Part of a small language model's weights.
Training: a variant of SOAP for these matrices, 134M tokens, 2042 steps.
Each number is 500 + 40 x the weight over the matrix's rms, rounded and kept within 0 to 999. Layers, rows and columns count from 0. Numbers have three digits each.

# layer 3 MLP up, 448x224, rms 0.114, rows 0-243, columns 0-55
487530472523467525519530458416467519516436466529559500524540519527495411473466492366509507534550490587539441446544523405523535466463507542542487553550526454513505508590
530503483432498547425490532495555500412476544514517528532520491521474502452532559482500509514469513556529443455464473552495552495452524403481469555495428463548510443502
525511566459501481548509497467433493529491535475551484487569476496495509492510560565472457526420499475579491456526532542517491528510444471391530536507469477535520468521
517499511444556498556505579444492463517562500485536503490490558530495580495513529534557547458491505485479564506512444405488516573421422468470514519428486467477559498497
549449491448526494476450458493477520519589442527470451531476571562477472438521491489542535451492505434424517539536515526486435508541407516573493551504460465449560535537
492452516524498497463521569536498505500504559481502484524451470505452493464436455465567504489440470468430410484547471539494558521498506532412557526443530542507538518466
479496487463459517483418454482489476508442486464479569478538443480507452474480480521442532474480495525511420409488552526487491528472564486524525565536511525496480491521
533528460414503461504494508491468447517529472504536455483572466474449460497553478493541506455548458544567489461562443522501466507487512533556445532482494511560470573479
607509525654511551479482547531484515446478481466481443539446496495484544518529409551432476486501604525440502463517571486501400555450439458556526481532468414481459478490
559445432440514466590534556494549550406455504534442476501495559559443465486487424543463558485511526493450512445428483512445457512567499483527418489476478506447538471496
457460531478456570411437472488495570547488536512542548541524503421469499473450561472494477503472521507474519478412577556543498507531517460456491508574494493474441504482
496482455496502533469448559559489480546608493502530514437452428437566498477485492514490541437525592521481515472453526529571534493496502478534445493505553547520434430490
378530472559510527479530486474523455479540486492494568485543479471465496473508496502495470553601501509477470539473487467498509516576443438534494561517506461535485496510
499519513461478467490480443562495502518499524563448513543517534479535485492545417534440483529519508484511569464474454507497458470504466510538581504544488525474522504495
465483540422544557500580506494551484443455495473479500500547508511554501510530541445515542445487542460486524472542513499497442509412523577503540447484490531497550487498
447474514534528515420507445486561575511521571534550508530452524563548485490494525508519507526540596460568533492481509636473501533417535506482474517524561570463499411498
449507561547512508417473490529552473513517442560454521504540468520521463514499570522433544482525513522521555562500500374496543495476486462474481430572465460565570529486
414549493541512467457488546521495531438479448520570509508513560539471496522498488521474519465404526487446550475561498487549534494495506512584504490401554486495514491425
428520506496501444495513518488493488517483500508510429495505484527409497501493482410535501565445485490550491593474527551530566458510454477507541520527559546520506468518
462506502509452503551503422466537506468450415537508488485496539560452455514527517565489482482519466514490517498431560533484510514484577488497430500500464456454460508459
506384543518579495489563483454477458459528469468495478524494517450462465461461465481496522500569436417456581490495525528454509467415488525487496463533532479492503482520
422487483485484549432523462536463514497468447552492549500504458557491549500517485576493489483502540447513536488452457498499462439484494485507547512461478534522519494502
570502509466492497500452534506405484457481554476499495514554476510554506455573582460561576507460471484408458483512560535436516476508512630584530558468561446457483448561
539463490423495510480493556508491541563581470526485463487519491489443517574560481550477541466512504548579451483519433538470561512539484544535471558464489522460529503518
479479495436479574529515486584511518482545478484531463556561489456521474471556443438477498525494486422480482494537510497482532482548475547519501493448471508458511509505
468542492530541528540511515524490503460463552539512472509470487516501532479515444519524461550517507459566467453423482534492520526443493408475541505486526443576517480484
496510539518470496480527463518524495456552490493587506484483410456486449484482489415517536487442422529514517446512482455521446640495536496530486554515445501487517489457
493550481486501476496559506521520499459543456469486499591530476517509481516514508505486489497510421521530517504514487560517441491470527486511554489477498505509543576499
508559509415483410530539461504507565535452513508488533428511485465545526489471421524486424487574475472563507450511483489490493488516482548528545418524494505422482576500
506514568504504520506558521466446426534458475457560540475514463499528475522444412511469598486549541475525493487489504413491525413469446525540481519468503502494500493487
544478512481517447530505575532480552520429521363491568458471322456509493541478510420471515503508504517484498482550503451446507476540508505526575491562483444570509513494
492527458515603538466502540518496514518521501490525501439528573514470442518477483476472528504494472523504431499489430453496556519425474453490532458497519547503557556520
552486500433585467485566531495500466469530453494512477523458529446594501531532527530507476479520480477515467421525437455520493492439485475432495461492505485449540548478
553518453500481537503443555526491447510514527508543565428540524515480522495442503436478509603527512505464574490480535478525477428577470469504470487473495544536593480512
518511499620435518528438565473448467541533518481468435530441544456454489451474505506430506487404533435463552453519545421538466487440534471521500454496520449469490449515
464510540454537476470499434492493498592457462487420489476549495495482487485510478506512491462486497493453526515459523503572561492591469468527570427495516426427415491493
513460453472543451511464456441487445494439463461480539464531573448480473465548515514575493533504479477570565545517462489532481432473428478499516530539490449451569528542
508490457597545443428591445451483509462466534503534556552414615511538482524562549546482503525479508564471487457494430505516555630482478470555609495453547518411558505411
429549536510423464502536478389466443482501494569475513526521488494435550477438571466538515496521565471503505505507459473406444507464455452442494519480643486530551484568
466547546537524520484514510593572493582562487548603518487519441503461545514482480481588516492537489548500551541479523498566503489523497458553483565466551570591536517574
451562451499489498495493499517529507527494505478518478482488498467515517490453524492513512488512547529428506524458548459497452550487492465493538461520437517418441553541
562486495483547538499517472512493470500509466468541444461514507574486524550503528470422533516539468527559501526524527554481462468507520519490471549546442489462553471471
517524543524478503464584546527520454460447499569477549483575545509493533534445472537591511546513528455505518528526501480395502520461516496525496554414479533525454398497
497472571505484449492502464471442560518533509491511495488491568418479486428547559494513472513477405442411577511548458445526471463490523454494548456502488411519489508441
551513580501526602470518531510476468453495435534511470455482534576520555539598502509479572510447504576471412437501525514480562538506548485454456533491519476465460561531
561433512536534492490462454526447507479487556527547500499415515546555445477588545514460462449450438400488493456531442504487450424489475534502479538492428479425453536532
507529454539504454508502475532499422557556499517558539542494449437500574490506513428479465491544482469530483445541486520492476518498505562557546475537498499546589550502
496498547493532510517483515462504472453544479516497439546538524489515530503511489538445463531541521570549566486556452517541424545541446499452523498494557456476421491403
507523543476493543510455519544563481511543455557531445479502495520529525450500508473454570491464446512448481521513475505526512500479540505533561506515471516526495574500
361506439449436507571525472527518543437449430423477438448502497501448492455492547452494548510456453520501482488541471518508465519492483532453460521501491512462557444511
517548420518476500539500486436490531482465532525565513483505470487501440471507578528466527453472540589527523494540538487544562555544505471485516502530512550527501522531
494460611533457488519503573524478560582465459479439516488484542519493494501609463485434518509470443526496488485463425575568423502481437497466543533568598501489533449487
445513437461468489501463524434466442548496508510530479502612479510435542545472515491576537469541538472493491548508502512582517489522448505506472582546515479484559459475
502518479506483505519514440480534502535526537462493434606504460465505473512505490420573474501437541489517496419484459480556531492499447513490540535512494522520476419518
491576499466475526503464514460406514503562501496470439505545501528522505555491504476522481498532478469514467530478495515509509547538482450539480483465571467536527422565
581507445468494513417618513566428464506550559484493536476466450491459491543463414486440468527504521547551494473426562452416508447514548532463512541499457508434484498489
434485544465506560580462536534519507519475462533528553459515537443420557453491471535513535535451511509531480544501549495516497575537503470572495472542551518433478529474
464463494525487528527536458530519442545525523488411506513466531503512438447504495463550517555522560467479442488447489535593513520507414531460468514472536461481457546484
457528560478502560575466487509476551483511543593521454466492463456595475510537516444479497520484516497500458524535476528522539508550489512491499520486464585590494483481
507535483523454534497504554564482525478494546485535463528525451478464503473492545462405439548489467516443463497513490434452460369519511484451532519515505536434529531544
555461557517561508507540445560502466492476508527578472484474472550508547501509540532537463451490479565523532468456513462498447512521446466453414482521474475476429484461
525544469499471529577525517482543523487478478510482563537547542483568584498513458510529505404612503460537539538440553533477499526524508536474516448525478521533509408480
501474528531461472517521482480467511537408541465507490480456472533536526534464519583494477474508514520463484414499483571507367447551446502484473514468488499459569465491
540516493555452468480470438458496520508532543471544520519411451481478522482589443455544505461535548427547456509539557529458527503606526555526435473471486519499384508527
481457464469453455535524524562513462492483521533572507406506417505515526527519519549452459537522454426545527484505561519539476477519436519497507494444474475521536554518
511510470584496553502443486566488469484495505539442452481406548482559505533513546445458498494495515414551515428512483488509549544498540515509462530502489530419535491392
511460536448498477438500494462497521504535539512579460460460535440552476488523489551480466459514478482468470537520562506487451510536537491522458456535537492513437505508
466564491515461495463506487488467499461579439527425509473494545452508585555537480487521484453458480511503495470437605519529508496437556428528514529576481536529491516487
497452452526446577506476514473544423549506496514451446468530508507535461481470535518482410487533518559510499493504515516486441471477562538416600486474507485488588443562
527521536554482473481540439492475487517539514542487469439445534438476461434495457476522512576534472495450437512457512464489460563530547565491448462514548509524472498462
476432498559578480521497492430499515532472524466510466467475471479522442461476498578484495523484547512499447460461562511471575521457482518498522488478471432478506517491
512569516510529505517520470548436462499484565489485483474418464432506452563577521499530481505473510447510546600540515486548493467434502575524497447515418455547458491459
487410554516542566474498433484506541459422535491546469409388549447469440491585444504386501481491489515563429523488458516505490530475521572401445506393543495554547487463
544475495547530473553505508549471579410578526510489507455475499525572548486491530471377550526520442507520573503474546496487487541527474502579465545570513540473556420549
477546577453559465512551510495507495487521479545427477525504458505480533469578473543560462477492513527564524591579538514467468482447498477505490563511510522475485483512
450521466569523510537520527475531503525485492476490562508517495424435484566588469461520463509532385572578517522506536586455456555500481465484548485596572502512475500519
530509466501551509535446444525467456495486507442533483635574497493535446538611506523559471561474494544556535485535499489488536574443494429417521420551508469517533533511
504476474504421541438507511506496432419465461415514526551492515428482460495476489532592459536450524435481474563473497494518570460487495455518428453432512548484593516458
446534531494532454485487559508529505550548416469537554519503473529481515521523483548519456515484522507493511532502472555507487452475480530477496481504423506463485494463
498496448532544487479573557461519486493476510503511498458497504494513510497513484515440559536432496540492491460386453491565412488556491494460589570509468563508498557532
476586577511489500489473465403528515456488491537560565493495462507517517523476576489495495479480518518575493509500583459452448515445507431551535563417520507439505420518
476524527503518424559519497549536570551557514504471488490424418467514460456569499471478522400547458522402541516561508565498484559508553515484486464558531480491499515540
482569515526424541470483485536488401480500502439496436459496454554503494464492446458490483522498508470440513454463480520469494470482433544441520563468512517502436450469
511475465474486470597457455349505475537483490418490486485493461446416519579516501396505541494479503468525488487344531512466562472489522529476483512513518559471443512538
493458478490545493546504511445469522512471513435483518419517493477491499499521493503461465506511544472419506497489553492480488531491435490432541476499504530434516500508
540453557444465448519539563482524505510492623530428480375562460525544498509528522528476463517553494567497569520487424527471472457556472642491507504468526529471496473545
509436513476499516498462481499496516540555521493487440461585418493508537534506493520528472524518515534548468521494519540496515482478478447530492548522460449488484498506
530507498466575461439564437510432519473495522506539513488500477491528422506436414560527479614455527433497495483494435483499508496529508448560508487495512482470507553416
510509574526406472523404499486526602453459492545553519519510493513513557516475512461493538532478511448398451511455512480529464461500455522455449522558498529482493535422
497494481445527483563513442525520435439485468489483535492480473531463521549521554523480443477572537486505514478490472521567471398458467438581535487530505566461461512489
526474506509543500491493494522534562498514439503482466507443501482522566533494410471497436511536469424517492424516506493551522548558467532515464456545521502550509524516
545499446427526488505538449481555439539521520449509551491462520562528472530588520503534511547529477528498582524501525494400585419531457444544472473483475473532468486486
529536556519456447552519522454525473470500527472527512509568528541488540478544591538530505536571499419466504484517467615449402521455500509445491536512583560490501452493
465551487548468513461533441526505479392527550553418541512482510486518517505471457550587433547598496468534605500521476477504556479523541511518496421558542489536447471592
471431480416477536497455483456493514461460510494486547484500531443440540521519538499501531502438513498525511600530597446493479441503484468480442518462506525571517528468
507501508452457443516457480473583422482463453528538542486441481474482444517511533529596522456577460514538530508538445540477505396375517528510422501467505464515484460510
484513518411589518516469452532481511528518543430537539537527487445511491502587492457437578459469552445447515475504501518554473383475515422509528489469548519477531535541
552470541538457442428413548446428453525492549483452470465499527533498473465511527544499469508521437460458545500506412530542463584521528570456478471474500516457524475517
488490537489473562473463545517562495511553469510556475558493486493553562526556486555475589444478518438501410521477470534629522482512527504491505498480518546500476543499
524582464539480490471497524439403469517558445544527587468520465526551536429514536553472475468483508454523591394491461491446581471516461480444560527484543566512481400466
527555441551513474479460511485503458514540542491553549519508400495447486390521489529510475544533446496521430509539498516517470447518476526471484486516443505471537533494
539509481473475450489521527584476443509444540491474536475567532523530433525486538535493544568440506502496435514458376542573528501515496495499476506493557540436554476580
518508494468587502437483520497480517545471534463516427511541547491489502467474521519544451446455461483460467498518496439567528501460587481449524448521518455536527509486
501406494390527484506494462581540475461536497552545493450465450528521473523529556474502492443499462463537558498526481493498493450454562547527513551426481519537477449578
506476497543534520454460474549501529474546467475550521473470447493503559484482508489489439509527511552535464527500439510545483472518552470501462452507460485531485544491
462493462515439548440505558528491520468468449563577488474525547512482482487457505490537544498486492478468523593452482475465495471583521509536460525537491534561487501518
562540516447513522472522456484527568497539498509537448513538487475493514590513476476437442494449480459488563522562463409544527441460505585526449485531531525491495473509
484520543477476526457516547428506553488455570474512508508448493499504414502570455459524442500430510463459514569508494456482518489414511586483526540540501484503588513516
537485536519450534548569541533414529507544567531485439495510536496487523471528457496518476538500478504514510518547509559500591502518474534560499527511454484482479475514
531496612581561540456512533464524520509531512492454526476498552522493515482520502523500503484481526497409432508549481551580520582424448528538456462521577556537559481454
486534450523589485500505446533464459510569472482495541491481541468519516492497453512492547454475520490550526519507485507436431548467519538440478489530438525544507467475
521501463522506490465542530479508517516527547494536436569485512565537489448446504535507455525537475435514490576498507487452543451485480518567489505499442530548578490577
502475529470416547430502532561499467560557482485452508492521442482522457527546510458445491517535452492488499504443422494539470435525515582546535482483458483511573453504
575503539509518523463508427519477444548511534527550507482464482475560434520450533463527529500481449440513468518464545429474475526486511506498526497521548498502481512580
499524478524449478494493496454492478518493456473483505511513490500504469443473561540505521506515447447402521496542499453545491443481525513554494543450539511549515499466
519577489522526500511516537521432489452400413442510525531404543501549497468562476436459552545482454447447501468544600456542450462534548533551513509512502479495475471418
527401466481456550397524394520441505507500450431455569427512495490471428500520550467527496550500413451509536517501492426431479571513459514500496545581498539512534482428
518528550465527489487479464456432471456531519570540484586455415485548528551492595462554552470513496540475456480508508483509505442468562494561511529461484505539480476500
525482538497515474447533472421428477461515574455456550480451496501463455519496508479454497486585489550590466466479490480491447470474470537428514416577557481490511504476
444543508502487557467450531540432536510509440522450481559483514463450476461476469498478514494508527463473577522517470434464444517481467586560485499464504535492439497448
480521510563465506530479515529341494466481488524534609463448521591460604474394499490526526547488488514511511553497457494518507490509448513500498558484513505511473440483
454462491465463421487496537495537476532527449470451490389501483430477486423474461471490582519500444485486598538505465524532466530501485488561472526440570500500536496511
535541517569579458502517445460522520493567504466527530511496449480491478558503505509567503442564420480466534527574561486523499487463441478476474471541480487533543479512
515533517451512492571538520500492523497556515516473433571564421490520498457504504582558398483574508475417540526510538495492499529610467454579500483518491479543451490541
517468482444516464481501510469542515517539504482479522520500502522480515477536473437503528539494497468462488452498485489518489456523571519488444588496535460555509472495
589476482472475576557503519526538520552584488476513510467558555490522454558564517505497506512512492530619518473577499425489466510533440514462544510452478446497537593579
473460555584504495412477507497506452636543456507554493542539477492537534535522467462508574527517519514476554458482456521554506531490515468491560481553536498519497526495
513549513429525503516538465495517484552465466483497441477496463499516567493478547508532523509490466531513495486455616523451549449511477465533526522563525484495539542523
520501499564476490422511451514462470451456473534530487473579498576484455462485542483463592504502483503519561453456448516531539515538486509544476488535510538565507526476
485526534480544433552490492478549455560513453578552456511565498506514509479464460518550542502516478496627501474475492503482478522469481507453520442486484467492453470510
484511481389499427510525523492503434377460499453506496522462459483564531534518528494521511538452509485546554392496486450480482458604450445471480449433526510449442522403
497516487460615515436496496456448468462500493482480542552506518514428465545577505502458428526544545475543573517504479436489442441538478528468478475461499490520534449488
532474568496478525484490483506547546486428522507491496477545494545532511470462520471511433508489474552500446541439457523482470537469541487556530467575504459529472463469
452497441491505531475483496509476532575520527414504472505461490492545519475469546439491509568547516469526468449499537424451503544507576549538512555491500436444515567495
498456495480556515396443499482497556499470501471507442464503492501499450495473472465479466501536453492508508517596498548548461469499490500519530570490475468535491453478
545581558529487476530502429486492519578533518513461566543534463517531511474415464460472470502450490531447519486521464463559453539427479477395498504592447449456438469492
460448475442507478545504523562490520454533459493500489471553518424512503517582506519580472501423488515477449532488464529512518505525393473464584464428495506559545474439
522511421481514497478504475514480499494492573540522429491542391535549457496543505453557490578521463467477485465529430496485559525545479451486474493533449456573475516536
487502497540494424519609527495485506492375531406475466484554495474542565536572424499480520538489506522503507503530486552487519540532497489423447449508443434575466515592
483512444583554528508383578464558495473490589460497524505497520443514498551540545487415450604559581514465453453468555513452492481460489538518477488571474489486490568446
552406469548474581497484496527570526445536598524500465464540506507541505503502547456474478522479560525528531538443474464454523526510485495491517507482480502449511578485
468474506524516512394497543542522482454488474412478555526471503535473487500494500526453434494496480474533611505583508492454437519481421540507508535453496536464435473501
565535472524466484546433493492460425551473567562520573501537443516507484457409481532583526500479495456544527439485571512469509525504454513527498518479488490474532464491
509517545454500447484468537509487570541484510426445557425544500478532499506529561492473499432479529529473489414514460523522492464525562524552419505549566477588560479429
552453530566492495539476539497551513480462453469539494482539490488547483515501525558582448538496491464456515458499486527524501503515462518549513500483527532471537364516
468465512522578530544516478414491463444508539514564511444491468495510507473597496436518520593490505434505508462443476476520526432524458605507511516509568535436579459516
497480522500553379535503551512505493524463418495496478469559483550456452450520444522530506488494522429472501514530473534463495511514461429412475469491533474525500500596
468514466456482555535529532506495552467528539531499494448502501503465551468538464484520520416428511475513504461524489511501568464522444497478543505546491575482466509494
481460491530584531533487496564446488423474523542467525464434535508556557461488491529481436464568519431452519541508474531440583515522526481491477482511500470495508491479
526559460529439525522521539527486532491525454545420507444468528487439491519499466501465463496487538435556484494445543497506466543514441520548474429527478479458485496512
472509453489446503496483518504532394519470535539483417481533447504531488506522462481432498506404472506503536492568445502496560549543517533465513527518426514445453489527
508484476504554421478480521558572522409478484399477546541461499486564471466487502502444484396549511494453438556511480491505514527534505488528443492433505475549552519496
463478495444450533487507505448536523495529520493509520531494487549502580466463505524529539447463431513540458545468457517494479461501501434508535531480526423464516496460
443492490478474517499508503466448518495483494527509475540538495489469487505479527461464521506586509530482513482506493453484479477511467541494480504466464486497536490504
475468470492570520576496488487531569515486494482519451497514493546456496530423509441470507479535505512434471472500522501528517545574553427436475495504550460496489436501
526540569521561511473486506450471446530555503496553480511453570473484482528532502488494484526524519490459515483441558518452489553517518549540458502503488454514478465475
511541410504513521527533476502520513514506507447603560477521481486462508531496505492427559456440495447507419539440563491545532497475521502445487552539535548549485558512
465457537515465472520490464568494568457484438464479499501541541456448516532512442503546502561554487429513510518446431472469465442584504542446460539512474518478533483485
561544529492515473491438499497438425548555529464474511474488541583533474552445489480514499518491500450480469531454474518587518528507547517505508519467493544577500439537
430481521551472501435489377459476499583539439453496470471568509515447432512483462487514481480515490482478509525538574465587553546525572475470482501508511530515559455516
502508455519410482491493538454473478604414500473498456548417515520518523525517479504483505499609516461507513501533503537551533546509488507550459503445507426459505578472
476496517505511500479419502486524555490495450493504475482493537519523468493581461589486514518453523541497449519470477505481442561508542544443473469387530563476419534512
495494484526520475554506515477501501442515482477509481528462532498493530483499530549522436515452458522503467523455456503505555494499502514517495498475489509509463552468
479507594466503500499454534485547469486488484483485490486555497513551451498508467455481519508479447490439531501526546545516480530532509474510510379525542514523553498517
562565482493441509521490448483484519506525453538564545507456563533475459478557490575450496498442456508468549476494511493485503511527520508540481509488508549510458499438
557434493533417428484516485540452437462478490529499493528487457562476506528514525544565462538524570439507509518459502553448527591543465490529503429511551443525507492474
411478561416558547470565514514504553493464554591402480429509510545554554553497556522470509486502454475514490491503479515488514450558563557575465437582472548547535439383
474505452486508530478508441513468524505591564600468450534552488514513474483518485436479484514496610472533428448483544530530561464529604497533487543475463528527460471507
474477423543532498528465530521468471546560552476541449510559447463518536437518494508450491574493565520547490445572626458535570450530423491460412597520479529462475458465
509494467528527476526511476546478468531485490523465470554432498496476441521500539527495558496551516511481519487478503516467451493451470516479490483475482396535518528483
612511487487453577522505499379421514517495499456556465495472481489493479509461532454468540456495547530457454492491449444455479555453468479542492554469536519503526581489
494478498475451529507408426541475461506503561501522526523469532543553448450521566537537456541470477479496530443433476554480479528530529498569504382539479560534596475455
551485499496493482527487420519504488526469520489452512473461554463515500493514518565468527444472555512504497491443532470568541593506542480492535527552534498446495509491
451403514483446472488496574540504492523528546519399488517491473510420522452540465498523498524484517510430482443545513451470525507505535479408528448431491402491475587478
466558406460548480487520559546510524517509523460485460466439550473454434490616533497489485492504460437485471553473522469474525493580513509580494478566521443564515487524
501531532551526466539519530494478510506470524555507486493522525554522573516420504494461401530536469438465494454514455603546513454455501491483509471462514591448524545520
523461532492505519478536497458510463410592480436447441479556458410506499493517525559545453425554559564511529409530466511536562505513537566391471481542470490568490529499
572498462501510512424487480513481496507503452507536502445487461488513508580504540480502531520392549590535510512452568408537502513504474530423495562491495593485459486540
495473436500482499430467560509467541468495458519506500520479522468548534504491553506477498530532563518488449515505457480546476493487514493521518510475470432440529531492
445521456443460461508464549450540429511492428497560482514491427557534469453492515467471431511549522514478516518447555558517501505509555434405514523461485556455529578511
562493498535494507508519463458525516456463521557460431426483488484450511435479524527511427508503524489493516529576423559457509501525575475509557503464524564474539513441
501528461528470480481495539440510528483420443472510419560464502560521475515451552502503529501513532449457507517513581483411509489517452413519505623511524570516512458555
464485506476447456464470459515562462536475559483519526558479506516470540501460546471523506523497472568507528462462505585481507490508507426518572507540550535438547495481
408523500524579495501530509507435516505513472520437470530518562460407506517518475482520476469527473509545443461511513499499446555479511533568374545470526478443510448443
470545489439520484421446500565491537493533490528465462491487497528539460479480490446505593492506496501502474466500527531419499489513556457480480527560495515532478489454
442489523500551493509520517562575455484518563481539518541496444553500519475476430412507462516431484482536456565476460504532506500469488509557536537503474469502491532532
490564490552440487489487591510503489497590496520524513505543527502482496548514500448490522528554471503504500458484527533453549505502504421499480561396514563500485466479
468490490455497499509545439520467528419533565520577435539450535513377525510504486496535482458623598465554453480523522489517434526546452499460491510528476467520426469510
485590532510531498549565487478395524503415516487487532519518540577440513532550477472418537491547514505536553551577382490461433467454451455489487480559524470504502472494
539455433483412434487527493536460499503516571490551504574502548472504433555445505552521553531549497457484507438520580533490501514505488449544517489457498489599509527509
479457513484451481457527504554426581536495553506489488453489543516529563514566479471530519523488553473479538476459492569495457501445509490470567479504432486551462425515
503466458450476527504563397454478518480410485445550557501523414463533516505476479454462505551469491552450477528521483469571519529505509524548466510447454523466467479474
526470539508556512567488502485499549455419513532464547494488482510508446512463457420438543491519491414473451507510475489499438521493503529500502526520479484536447493500
517556467519527528503498531515528547410541375543403543522412488463505532453520541495442515448454482477527496519535486488484540467467548503590461547543507545521482485442
511452549502549490531485485497552457487549447493488535484512457481450565468507484575524503519460454452501502549516544508497537425509557548542544493555468493560470485515
458515518465488491478509490516481502556450548474545444508607443445567499517471526456493484521539500454485464470526464509463511486503514478521498497469548458601441497512
556544510508480578451508480519431515520544496493438556456492435532486478524548539485506564468508523537463378567449597399504455485524461546484518508483551539494442551500
532419498548515453515504500541504471502475425511503467536548549412560504446546555481436537496557469484476452460552494466539503520508565486491572542435478448503453508479
461542459449499465496495595480474516504510519532516537446419517474497453458488530417453513445490544534492555569541433486466555446532520521506474504410523554468517492528
594447507473510487559541421522542445526510580497492514483525474567517466538441482521566487522531470507538515446446533542501474478576521507462505456475442537448519473531
532478470471441481558432432567551513392485511474504546479511509482447510505521486530545540536499404549509413518529510567516480563481563539506467471493537469537473511447
469454477563477529556494545536470504515484444517519489493504485484562509537518470534511578508528484520485496530535461513456518496496476543443467477525471515495494540555
530505566462484466468417494446540498487434520479481554521502505508556501571485571512502489453473503548523541508491537546469515546445494546552508416542431499561517544491
467614486523520472473518542440438523515557457588565465570355548548478524488584461536478507482518449504488481488501569521476550542556455449522533558532508509517410487476
533526515434504552481460490505462563447494502508538390471555465458489506443450439439505460492498504408490518483483448511492502609527576511551535551474462430559485559455
533477495544581499536409427456488567431562427412423522598406505532491535527544478470399572497499549422475482463486471519554554502494480563512403529439483545477488495458
438440531523528461510510513532554446511541485481567490552498494491520446542587450498566484494499500481528469529488542516485484464502533533568492564549474455498457513510
456426511526523534490517485504561503477489451557522588500501496485467552500449476519526490520471486450438522485561466453457464491541455507448557482393493501492546537455
458571515451472595499594473458537524523480519582482583525480525510537459545487528522504540532440530495542443483504543578495521532473495580429493501547475560507453477519
470527540568490573476515541518506465512469499515540466496453542564467519507489487530483516517476515498531470494485516501545517469529559475540539513533484441516473539513
574510511526485535538484493471502423447552515511474565519511532405557498528542533533523433507509503499453498426483536482567478598468515493505489480506417512508502549525
495520504522492494526537456464468429480582529541440487506514475457515617502532481528543479597524544438488484455492450420555460506512448520488558500495530523466445499461
449522574512455502474566518581506504533501564444534505485537447537554495504498507542507443575466549485442516534513528519496459500454498476492517520442524592489543534580
537556515475414539492595547508504523506472459533503483478584381503497571509433452526464379519470506594593476473491559470524552487599578548536475559551466536521443540508
577482561481541421501567491545508453545525467485528509528459452459456504533545471514490492444459553532483473491493557491483532472525539476597486502487494497425503533506
519472557476436470450533465484483461474496469527458544455548432582450571449550472580525496544565491565555490498542571458478489503476515457449490496572578526586486558523
446543537439566509512549448490530473451543497439482497448500487523472415447540501451425529466424463462479548525532461474510544456525517503493418486466544471494489456544
445499540486585509478436430459493494465473543442471459439546492533499466496520528484513528469491529437512481487478506554536481457457446444484511477542508504488433442470
535532525459483521420484519492484544440508474557471431569450540458457504549467431518468573486427466481584511570427486447541545518443386490469425490497511472505500477503
490494465483427532537475484508452472498510508492488448452479476420485546459471494471474516571470469496510465443549525460476565511480546563517477510469528473473503474572
462524463451436482471518513493452441519496503504481466467483502493515466506502465503447527569455564516470563431549503516555582561395521538440436490492493487544472477536
519447506536500519455574492501505529504493449503487494505502472461568572520444501498544483434520564493528476515522504499516418557435494471506516515475494499397483495561
584480498558471517535472500455528442494516536482442530555479477445517518426509479531555532471515477512453535485486502421518416547537524415556572495453437481512561522519
480446515410507473500496448554532552443498502583489497476480506490544533421545499429461560489529551496494441456379546538500515554547478483554503495453527491475521516439
455529459526455487498469552547561483485484492473509493472563460510534487473549477500463480542445436458460465475558586437562515500503527516509421489517507421521517538472
509477484510506502570511547487506543453550547418442526491528463578525534461462501495464503444530525547514491474441557528501439524510526546453517548457415609482447526450
460471494559548505531509522501570557468483490450450525499468438502518558549534518456463512544477520499538499545474523471506545518512587470542499542485464494447467540497
476555492544521473504502507478504526555527520506474484503505512461478490453552432490470458596501455470537474491490476515542503470518507476551541436517526453533487506558
507560511545517481496455531446536540476531524446485390514481504500485513462507414572519456516485476499477472544513532492517508477453449490512499497502451535577495517463
487470513515520547454419422542530528519527522522510448445493565469548488419507501522554518505524541439495566402513535498517518495597448533533476518482505505478497457470
479500549471499485549452490504499448487444562519479452425560479463466409453466477535466471499512460393516484461489515509475537481526488513485533508558488496404515509611
506581514505538470530459524459536540501554499508478502462540493499473574506510441489477446464565524511505489470544455524563484530545501494553548572503566588550458499562
588488484587510525504466430474487515431537510451525472518494519526466517496541568440549575500534488573544489457503454463459533490549495537471460493512458499481493524548
481576551544489479514446526499462538541452459522539458536523495505511530455497524477485500446455465474529437481518472429530483544478467605501533482427463546488509521477
587480462501517486430547474464503418518510485529525515454472478526513497494516492461441479529525502472495557468486420506431461429461494490521451539462493546441505507439
491499424472556478491440534504495486536549508453499496488523481489447518474503530538552542455437470451502476534458486542450511527486492505493527527535462502567502546504
519545529590521469511501529454490574519427444523488432608465538448483483460483534521484477484464468527497560531494513449506485556507546491449530513440499479488484432572
452482493495449546460427515494457446541472530547490475532439461527500473475551542457534451494482480451572486489533571462428477437614498496559578507517481474537549525473
513543510494420480554508533447520503499553541483478513432542424514453587463507506515524416530526452520538522464407473491457511522496500499465523450570474408506501514475
487487445433465464503472472512539530581477480475521524463519441474431408553493489388446451506496477525528501510536532499550532520504516513404474527511524520507531569485
539484413484535424481526586420538493465523604516481541535523485444509440525512455505493485516570393515511545452481578485468494504513496455435496514564547445509469470359
561516453499482459563499578486529472539506461483538515507421473440570583547448507509474533527524544460508556624513522541564481509522454419429587498471545486391505558455
472511469584511507486345480549425503464474471482545536541520483537488503590541507562534564465454563475496513444550491522493526537482526459511521423537541478480524473488
553494505537502532543532530459470491603446480533476414481480479489486536491442576544547464425513544480514460513505503517621521548491554519499488501544402566455441476510